config.yaml
num_hidden_layers: 15
hidden_size: 64
num_attention_heads: 1
num_key_value_heads: 1
head_dim: 64
intermediate_size: 192
vocab_size: 2048
hidden_act: "swiglu"
norm: "rmsnorm"
norm_place: "pre"
norm_eps: 1e-06
positions: "learned+rope"
rope_theta: 100000.0
rope_fraction: 0.75
qk_norm: false
attn_scale: 0.125
bias: "qkv"
tie_word_embeddings: true
parallel_block: false
init: "uniform"
init_std_qkv: 0.0561
init_std_o: 0.0561
init_std_up: 0.0561
init_std_down: 0.0
init_mimetic: 0.7
optimizer: "soap_variant"
learning_rate: 0.00546
lr_mult_up: 1.18
beta1: 0.95
beta2: 0.95
lr_head: 0.0148
max_grad_norm: 0.5
warmup_steps: 200
schedule: "wsd"
decay_fraction: 0.809
decay_shape: "linear"
final_lr_fraction: 0.0
batch_tokens: 32768
max_seq_len: 1024
doc_mask: true
train_tokens: 121600000
max_steps: 3711
dataset: "wikipedia_en"
Each number is 128 + 32 x the weight over its row's rms, rounded and kept within 0 to 255. Layers, rows and columns count from 0. Numbers have three digits each. The size before them is the row's rms in percent of the matrix's.

# down: layer 3 MLP down (transposed), 192x64, rms 0.152, rows 185-191, columns 0-63
# gate: layer 3 MLP gate, 192x64, rms 0.232, rows 186-191, columns 0-63
# up: layer 3 MLP up, 192x64, rms 0.211, rows 186-191, columns 0-63
down185 107:131133128138070170117114113112092082084103140107135165148140215101149174108135118182143165116140170137208165172121124121154092107172163133080175093173138104173175178138135135162146114111129137
gate186 087:129139164140146077162141178098163072159120101112094155116136101075131083118152157150184133121046130171069112190103132102130092158127172081098108077134117115111119138126145094178101162155105169
up186 093:171135116130168123126074167155127115124088141165119150142052184110133148170059148123106137155079187093087103141104135188127059149124175105121085138111104139151162152102118175099091117132176114
down186 089:072127114168160187093104099186109132184148116130152064121158155108141109112132158158104143158133110143201150120118130168112100174107102157112152108171153142138059135124119090143126128071050086
gate187 096:178056154146095137164112093117152083137062111099161151174099093118133100130175145105166119077117152145119113110145073129096123115167127111070111117180119088115176109116088199121143136192111113
up187 119:114112058097160115148180110232091134172118138123167193121160115121089100081098109182103125134097177132174154121100116128115127124098139154148112121119201100126132147081102114116137164131132074
down187 102:141156114116122128131091120124140097141148113095100130141137152046166076143181110171116132160110159195167186175108144117137097131146092192135062058106111145131101085083172147111137131113093163
gate188 122:155095060119119122119149123088054119083120080155150123114090096142151098098156131126112116118154182156125098085031116134182125096153161153111104134130146045170149118141169145136162083130139137
up188 095:106117139124109131095148112128108105120118147117186125083126135161118110100160139093101180127039060155173105114131137096082160125118100135128105156074071157104169197146107121101127135204149184
down188 105:099108135105133184112123176086129122118164078141117171136171126141171118084096193151157078069107110167152171066096143168171083169147163154156098127137157142100085147136128094148090159089101112
gate189 093:113106200186164132122146131143123092181088125101081075102108133169116143144158147102142095063112136129086109159171120140090146102121180086130097191156103108152197072169131105148098119156129115
up189 121:167180104086099121155129152118079133122142108085145139131172173077127120128151108144096094129115156183140140098153108133154140116144135082181191086049173127098078153118122140141177117065141065
down189 105:147159099093117170110093128117081131171154111080116188145177143126093049105133134157090088151148106179199134082072083145154110115159117162156121129131108122124047146120108171130133145114104096
gate190 080:147139151104131147129139179098141123165197078137064061110148111157142114141124135150157023142182144150133135108146094131140156110131082133171104129122136145154166118208137193127146164125117157
up190 102:118141174139103074107098084124044157088093133114125147128107126068166129113131119162125207150078119138146116169092147155117120102087174157059136152110148164132081120108105107073151106112089090
down190 089:083149136109160131119155171124222162171145077129103106059101105104118143196107173144147123085097159097107112155148133168120141187107138105148132180134103116090139116155101090158128163169171161
gate191 084:100122169159082082165118153097058073145140117106062167090106117108054157173125144156109144128110191138114131145105142151165139154140119072142173144165143100122148067154143153122125151183140171
up191 102:130217140142115116123175093153214075106087138103110171141094155163057166104095093140131141097145099152095120116179152123125072095103144146147138155139080126103155143143130107105161084106102164
down191 096:131142122119107191207123174150082135119126122131126100124117124081034118139091131171103061137111160097131101154094126083180117129176169140199120100151129096130174109114143104116123160175150145